config.yaml
num_hidden_layers: 11
hidden_size: 256
num_attention_heads: 2
num_key_value_heads: 1
head_dim: 128
intermediate_size: 704
vocab_size: 2605
hidden_act: "swiglu"
norm: "rmsnorm"
norm_place: "pre"
norm_eps: 1e-05
positions: "rope"
rope_theta: 10000.0
rope_fraction: 1.0
qk_norm: true
attn_scale: 0.0884
bias: "none"
tie_word_embeddings: false
parallel_block: false
init: "uniform"
init_std_qkv: 0.0261
init_std_o: 0.00555
init_std_up: 0.0261
init_std_down: 0.00335
optimizer: "soap_variant"
learning_rate: 0.00596
beta1: 0.95
beta2: 0.95
weight_decay: 0.057
lr_head: 0.0104
warmup_steps: 62
schedule: "wsd"
decay_fraction: 0.869
decay_shape: "linear"
final_lr_fraction: 0.0
batch_tokens: 65536
max_seq_len: 2048
doc_mask: false
train_tokens: 319000000
max_steps: 4868
dataset: "wikipedia_en"
Each number is 500 + 40 x the weight over its row's rms, rounded and kept within 0 to 999. Layers, rows and columns count from 0. Numbers have three digits each. The size before them is the row's rms in percent of the matrix's.

# up: layer 3 MLP up, 704x256, rms 0.194, rows 672-702, columns 0-63
# down: layer 3 MLP down (transposed), 704x256, rms 0.179, rows 672-702, columns 0-63
# gate: layer 3 MLP gate, 704x256, rms 0.19, rows 673-703, columns 0-63
up672 100:466490515492526514522491463488505501544562488504540546473501479550530503510555505523508515429464480488474432464511503505547507436447504496475553520529505490486487517513479497438509501489536638
down672 099:501568462498518524534504559495531471489498451511493524543546505472516509489448431456539457471542499535496476483461497491530524598514574482565460480539550519501511535553454496471509553542530378
gate673 106:534465491544536497491490497473468458490479541460573486534470518592540518460460465466529503567423527530547492500391569506518435464485538512511527461502508464415525547490578431490496502542579478
up673 104:425503521459519501478486503431440513455487528473463484488546512490464465509450441481518522497441563534460459524506540468522470463513549553530544491518449432467523508527529481567550470502561557
down673 107:544482498529529569543552488578503467541444528493442522483533545517463492581478535574474469465477570504447499499439471465497436478407535563506495501503459522565507572546494502511595527515499544
gate674 102:438551505504515457392546502528485423467468528472517474492483540573529499479539529528460476536644473482495431511480461471468494494491522464468421528490520519507488462384490500478509542527434527
up674 106:454537460544536506507455549568484474463482438480520582476479451460465571528532486497562486475552441486544461570527521546462463432491450471482477463521508508516460514542473439576489490523451469
down674 107:560510479512557525451434468484462484522471468489485497497444490510554525463473522460529469547485413464495536514510502470463534479535505514478487527429490474470522498461508530588476555435501514
gate675 105:585464450499578550520502473427515562499424466501475530515488482491523510467533510453513504529511576450504576370510576537494517559526467508435482484497490518512508514464514496495480512475516444
up675 102:493521538517479509472510533525448409407452490537532534483487481477483443541386472578538489503467459488529408476459403530464487501483600527531448467545497523506534444564465482543548497439504476
down675 103:478525548474498461496527493483403562524530516467558480541541505574506530494517496512453443495478520525454498519433473554503461513533549524512481460465544432484470528508472512543431463555461519
gate676 101:497506462519424518478557456516527526534452551488524491482496468529556477448466510550479501491462551463495480512560496462480493478496494521502494423476528453527553511511547444428495497514586441
up676 096:576441516475463498477493486448482484572446486477481556517464448449557488497538582468509467487491521558467434494456471518559424538450519471518528518535486438518500520567467550575455560574514511
down676 100:473541472494471495504498433474549483575479565521477421470492562517627535584459544524453532466490459560513468476521529393503494549522515491463468510439547431462439477460530396536498447508474553
gate677 104:504492509542527506459460509532447539479422485538475493503486577531465565474517504496481477577470502487538489424485543523491583531447529497612570527512524520462430565481417513476529457479487464
up677 105:460547602477441485507433476497520571486486459552464408506546459487533536479566488554566460530514562487448428479456504495510485502482502478540493502525564593524496416471510460446451543453466540
down677 101:489487478496507467530480535512508488416458468453487471543548528490483476539453522423496511508543480493568525506543434519432558376494609521431533488553546503535496458460501525472523499526515570
gate678 107:558481515491512493468458559525427536532476526438448538523522424499481504517553454538461543554538511527529534496529471487571457452489480519447554506460487443433529484477562497569441505437485486
up678 105:532441511544503485472488567498534537550481519476495536539518499505490496536394402493430523503498443515573522439509457487532505460471483526416516529530552524433502554520536529589460518436467463
down678 107:474450538481561466472515518589492473464529470561459451544561558541433508512421499477483480526446516472496474475439512512496533541465547555459490488416551569483451509570477524516505496545524544
gate679 096:460468535515530496439538475494455543440510528442441556441565508465516536535530425491456492523502462555497529492480453485497380497472516526539449493528502515493576475488474499525491529520447438
up679 101:446463548516488490457458471427489503479508476562515497494544520495546519474497508567461471498498548477510442540505504510454532514508491476472519462520496487471573440419504446435471497542534477
down679 103:509508474467500535461517476505497483481488515484536446484473539513534440484474463496419506474470542467507522534636513503510494529522448501515469453592510412474499566404525452462515445540549537
gate680 100:489502414518467519554414502510438483469514396568530514501445469490435498459543413504479496494514504517488539563514491524523464475474498452484527448584492499502490520519589568503456575525517523
up680 103:494528496464480535484513483561480535555534448525511504445460476545472540542482530571560518482440476534481518563481459462443403409453517474481515513441519516474605458543568524552476532544481565
down680 102:427480543541469502416527391479552546535449458455498501497452508534513507471503522498529501493500497447511509570547457483529482449481441593537488549376490499528552534532515487576532502436469540
gate681 100:538534519499600472501489572489470505498489528582584485499460504468529465529480489518528541500430493502448453423471469493511570514482484401543485534480474518475518479514472522411486455455463526
up681 100:511513513589462504547506468467584503538468510509471529461476516531527457412499513539464476492549440520484547530502475549541506519502490578394534468487445464504533550493500549535509516507490586
down681 104:481542474554606551445545558515504514510504508484559531583471464456505462508493564496469497565525507575464461503502499511492587594473498497526500502444508502463532447495481519482520488398492546
gate682 097:489418479521509426558517508452439555520487488556534493539505479499539555584573543461518450531568506467532485444517523475476515532475552524512526493510520453528525522454554524517467533479586542
up682 092:531547450491541556549543528494432466503525506517497495539509486531530509551455523538513531411540419392537565553501508504509515521496465461458552467439482446572565582531589500577507511456506518
down682 095:491451379475453465502518502496477476433501482536519515541574478533483517513481482500543564532541498504497538471520502488520533648504506476562526533490472455480512451510555481596494490495544515
gate683 099:462536511459513516482516514492516516540539563496431488543427541436498524520486438489555476532514546546471531528492538575388465466537539494534510501543529513435426558523525503530469548448535462
up683 104:480595572475537487491554554463624513552527501512471461515457527500470414492505424478462473520502526529499470478490415518452459500508525525484460521503464478414478549467496498514483543510523528
down683 099:523443490490459455497549456473442496419526531458552558479576467461522487498450443461530550492557502515475517523528515401471536386509515538565515540473530505535508480526531502522412533502487544
gate684 096:478551500541526513497487493505490416449393497507482495477431497619504522439604446521513473451540546510570471469524485449488571436541463466500483543446504479460511505468491449481495506392492467
up684 092:487492514578500453579512482488498510468387478501537536409479539499475482513494521509504549475516425485519555442539469481559469507509451483535567547534500551538516489489503532485521424485441525
down684 092:510540445552501449488447424499555434473466508527511479498479501563425482523519483534515499496489536471503483384543477497489497550563483443412535501437522522452555471460512428518504527402441516
gate685 095:446493494468533552567601397510499442468533510498449521455550550489531523518582571528459497454430502468505568437538536549541510514493518389479548487571533551556514489524456502530467570461565558
up685 088:506495540499517502554539471528539420445590482539447570472506603500518503520486562516488491533438473437517512486558498438496527481516500424482472489517516479504559447579499545567541567500518527
down685 089:521561594482495513490524456554445439444541514543475560499520495481520570484484497528466474537516521505520510465540551483521504480458528436528543489493520484515540450518447538511451488516469571
gate686 104:519578459520459440507505499509527510466503490488562490508516419518542515513481471509444529581516538495526546536426439491496470479555600524498409492499516555441554415513495454515456523491534436
up686 104:498510531538609588556533467473533494516508553531512539451472568513503538571478475475481513499565481452476512507490508471453546485452454507507467492451472489486463450484442505539514495467434422
down686 105:496496535492554532495499449479548534575545466521481568498385492480443485509421485477536572453517574466550510505451513540519439504482468517452435493478491562466416438431453525540460482489434510
gate687 082:556461511620477475508510484465455496504444499461473473505518581500480515541453493475480524496493510548483567492526563538496516512529483447469586482563481494465534515468450487409501492501453495
up687 088:556424500535497471496470471531502448536487509503544494517556532499464564502466470522422496546482493476503557468510546506495552518527474492516560492523440542427521520506507468451505505449432466
down687 092:526466513542514496414487489441487447485467489449472511501560482507471556499554449537494472526473477507460495437640527456489452621493459469556541485481512545492620396547478459491517481503359499
gate688 098:518553500512488504508493540555540550459451556508448477471486551478470652503408467507465498494533505469559515521435556516507494414452387482486502507488554411497514514516465496469487580455501490
up688 092:428508471496501450555525460472512552549461497545448465497512560539532525531496439491462492524447427442490500492482552508505539441527493488561535560497516538470524507573518436499505486529551548
down688 092:516558493541473481497444523510507515482492437450432556510567568410574595476443437490473538518437480507468507532500502481502485511524467500469499484434526464505513430496458463427545490457459527
gate689 098:489509516499493499512477524541505457530492476491553457544481545482629536544461517490568465445463469528516558461505480484489523553445508411511534500518470485472479486420432500447516457465456476
up689 094:581519605487518494528490537482516528501508506486471496507468560559498536451433481436509469446503480508493463447524471490561495515499539442514548447452472464548497495479475474504553517479452450
down689 096:500475512536544483474512504478512440572502475497525512545485517495533559489425523510440461511524560478538479398522491482492480542468523490496512462520450451467517529525536493541562456410550490
gate690 090:498480497522537483523486463476494556488503452481447514534508347565516481455549502502452484506472487489493500502451540494538419444524531512598440533519505483462471509515457444503479522437512531
up690 094:527496513523421566524469506563456495502441463491488476540504589474462529442547525421521539524534540523471529581529517578510445485504479537525496486524491515478462578437538486481477488507502540
down690 094:484486472464513504552468523475514476526476442491471510504472511452534524549525460449499474461493542520518451522515497496440517460522515489482494523560450522490547448536592586509499439503526527
gate691 098:540472540527519475435548508485482544592429577548522534571490515546432507475528491506489533525494436528497477489469476504457530507488522545425458523524548492481503500549499462511560527475415566
up691 102:498512497503522488524514491574451460482403465471515478513571476533473571478461530559436477522525423470499550501507502532488537577534559497465454513484481497533560517505513505506566539514541523
down691 104:516541507576504447484493538543526474507455489516566489539464500499498495516526460509418506562513457495516489431625478503492464591485483469462467499526522533449514497541543504429544496566521520
gate692 105:514529555499539483570466521484460522521489420519551531476510512465471480500504592507437433487397469497542525458572483533453545525457509464555511469599444564520417542506471473499410488487531468
up692 106:558485496470536513544513497488509493545435605477423420452510493563521473409507486497507462460455582539568556513447528428539405500497503501539515477514527560559507480487536536441535520480536495
down692 108:534549541546519501485541538497517511449495524546521495577440496482488569467550468456588615510440556535534507489470482532517474588516452478530501488496494459514519540493442592532507435470451512
gate693 097:439529540538518478520554545498586467531503494435454532507495476472523529476526507441585522502502481510490481458507505494513533547475534539500524549523474511499490543541468521553493531504541490
up693 099:504477446523487449530492583498463548484554449553542468444479466491517492524514510470425561520521500491628529476479548467518542545527486464517602502492431508464475516512461460503525499503500498
down693 099:499514454498450522483550514475492556540535489575515419502468527526555482420484528495402502508494453602507509468430584479506503490543506470521513469502430517512429492504425483519509468479483483
gate694 113:526516596514543493441536497561540507478511514438521516556460508560488447531507485451614557504490535522539498562470515468484506529471525508439544501524514504552485528497520457416521430480499465
up694 105:508499538480540538441511532583504517487530529472577499534431498442428464558439438445597516571493490493483491524420512529555540511515537557428514467508512531532498509507499533434502388521449491
down694 089:491484436502522474467542431553475496509517517527489468514443471471561467515464424495410460493537513481484522517446461507594441359509447538491485517546500413466511482491509474546476480517505519
gate695 095:450477536500512457533466493516504483498489442460507581491527531497519512484569493486551512519584435542564475479568510545514490515554474483475451506550499482561520500513533516562513554553459514
up695 100:506492559515529456522438507543544390482480495487569520526519531508571485527521487447570499542570533480551480562508519506528491499542510455510486497465482529538489515466494484485473541521442591
down695 095:489528475552474470433484490472486438485405514489512498497523496448509457481481474496479514519496505514531499443575493531405527549574531491538498542533457532542513485365543506495554449548521564
gate696 099:480530493540411454499469449537496483504465507508517448480488478496469515500488436552557491567528525460483513511484495526499519543440454523522497453562496533452458551444557499544454477490418468
up696 103:444495492537528484487482494507490478478502533502514472528501430482584536527516495483551473516519566504365532403513476476484476412481506523501454501534532476471455516523483474428509513446466504
down696 104:521452479492545538533514536529480481439533581516574458486491518530534507519389507505402495491497482468495467448542543485455472406523551470601458435487492499472419433511449507495473529525509511
gate697 097:480436516481559491490463526502532504621540530484504517456555537502469491442488485427539517444520456539516553459445463565494569494538430474625465506475495458490502476499479365527533522483505456
up697 097:520564569498533475514495448448561466433420549503534525485470390553423482484538485496534562469525472515507573487511489526506499447477551562493438494463514493582440488524444533439482550538495475
down697 100:509560474477575491440570467490566462476461555495571538501455444557493470535435510499436505519541449502525564523535496497525527596489486510500446489449423529536469518469524502510476507549470519
gate698 105:480436540455540429497493486452517463520493450505502539513505498536567475520515454480479521441525447488479445440476459517447544541448469498486458535467449549512534541501551522491555529455461462
up698 107:451503516446502498464514490533515500512480542538490466489594454520533503484529510493486574474418505512499518454414496505502454530486489546466503616521518453486556512508502467493468465486486508
down698 109:452529474482515554496531466480519574486459496535453547408487495520558449497558521523573475491501500435506441536467570449484531395438518513468490548464493429512553489524518467505516551484440584
gate699 076:559474474475499483535530438493517499553486516529574484510481489517468477532459509502529518491518563482569505577446540592522495488573510550497513522575493561513452499488467548500475500465510453
up699 076:475546484504484531478535502462463491471514484478428536492512517485508496515504487586427497451505466446472505407548474479395459575484515452490490467415480444473461460485581506525504519482529529
down699 079:447449563498494521554536486552497585522516498482497453525526448460546512505529493547395493471575450474490558442457479497499495451475502455519518476492495500499444527511649458458481544510544515
gate700 111:516503469501481449541507505514502577537528488475540536491408513562481499554521500496462470533481478455484506542498468556501561515563508455494468489485514429491498497494524515499494584443508498
up700 106:457477450488540495438517482513502469517416421481537520611504483540547526502512520576562454540497434468487500464433537467466481524483496487417524524461534519455502502506482532548560542482494513
down700 109:445446453584495506485519419548534484557497487523557495527495445460550447449521497480557520608505439503504542534493496574490509581507535415457520511485541466434520500473520453557584556451446464
gate701 102:546545607541457459490507575513476441511522558494529479489517512497504579495469445457506563534529492526492486548515516513531455500546510572482437501466495542474465465461476514492490494480516430
up701 102:462494509445538497547488512540526484474442537439491484543460543517541486574537491573507499515582508428536527496471570498482479465488575525470495483463520497498499495507533550530467491498534470
down701 105:491522469527583560542481447492528494463541524501519531524553489475539479558511503468510477449445539534512514514432526532529521427494434510421489515489490480521517531610500508521492476570498487
gate702 101:521497550550468517475537532463543465470527494425502539471498475454553505537502509470576475458490501545458542472491542496506439479474517452500522471503526542509427532510468488562538452516468566
up702 096:540456470477484421549546464501485478456497524523539510496503508450543486515486527527474440411587592524555438476470444483532508517488464487515493543554473631515529503530402539470536572569470434
down702 098:432505447438512485504432518529511497546535502566507474583495542440462534468511483442484524433527493555481465446489461523545502632492480517503497575469527552481541506489434458513495453564511528
gate703 105:478456498560453511520464508502466581466500543512518584510518433538457619567492529518535468529464494478419514478490509464496507535474419523594509579405557466495518458529476508559520445504417589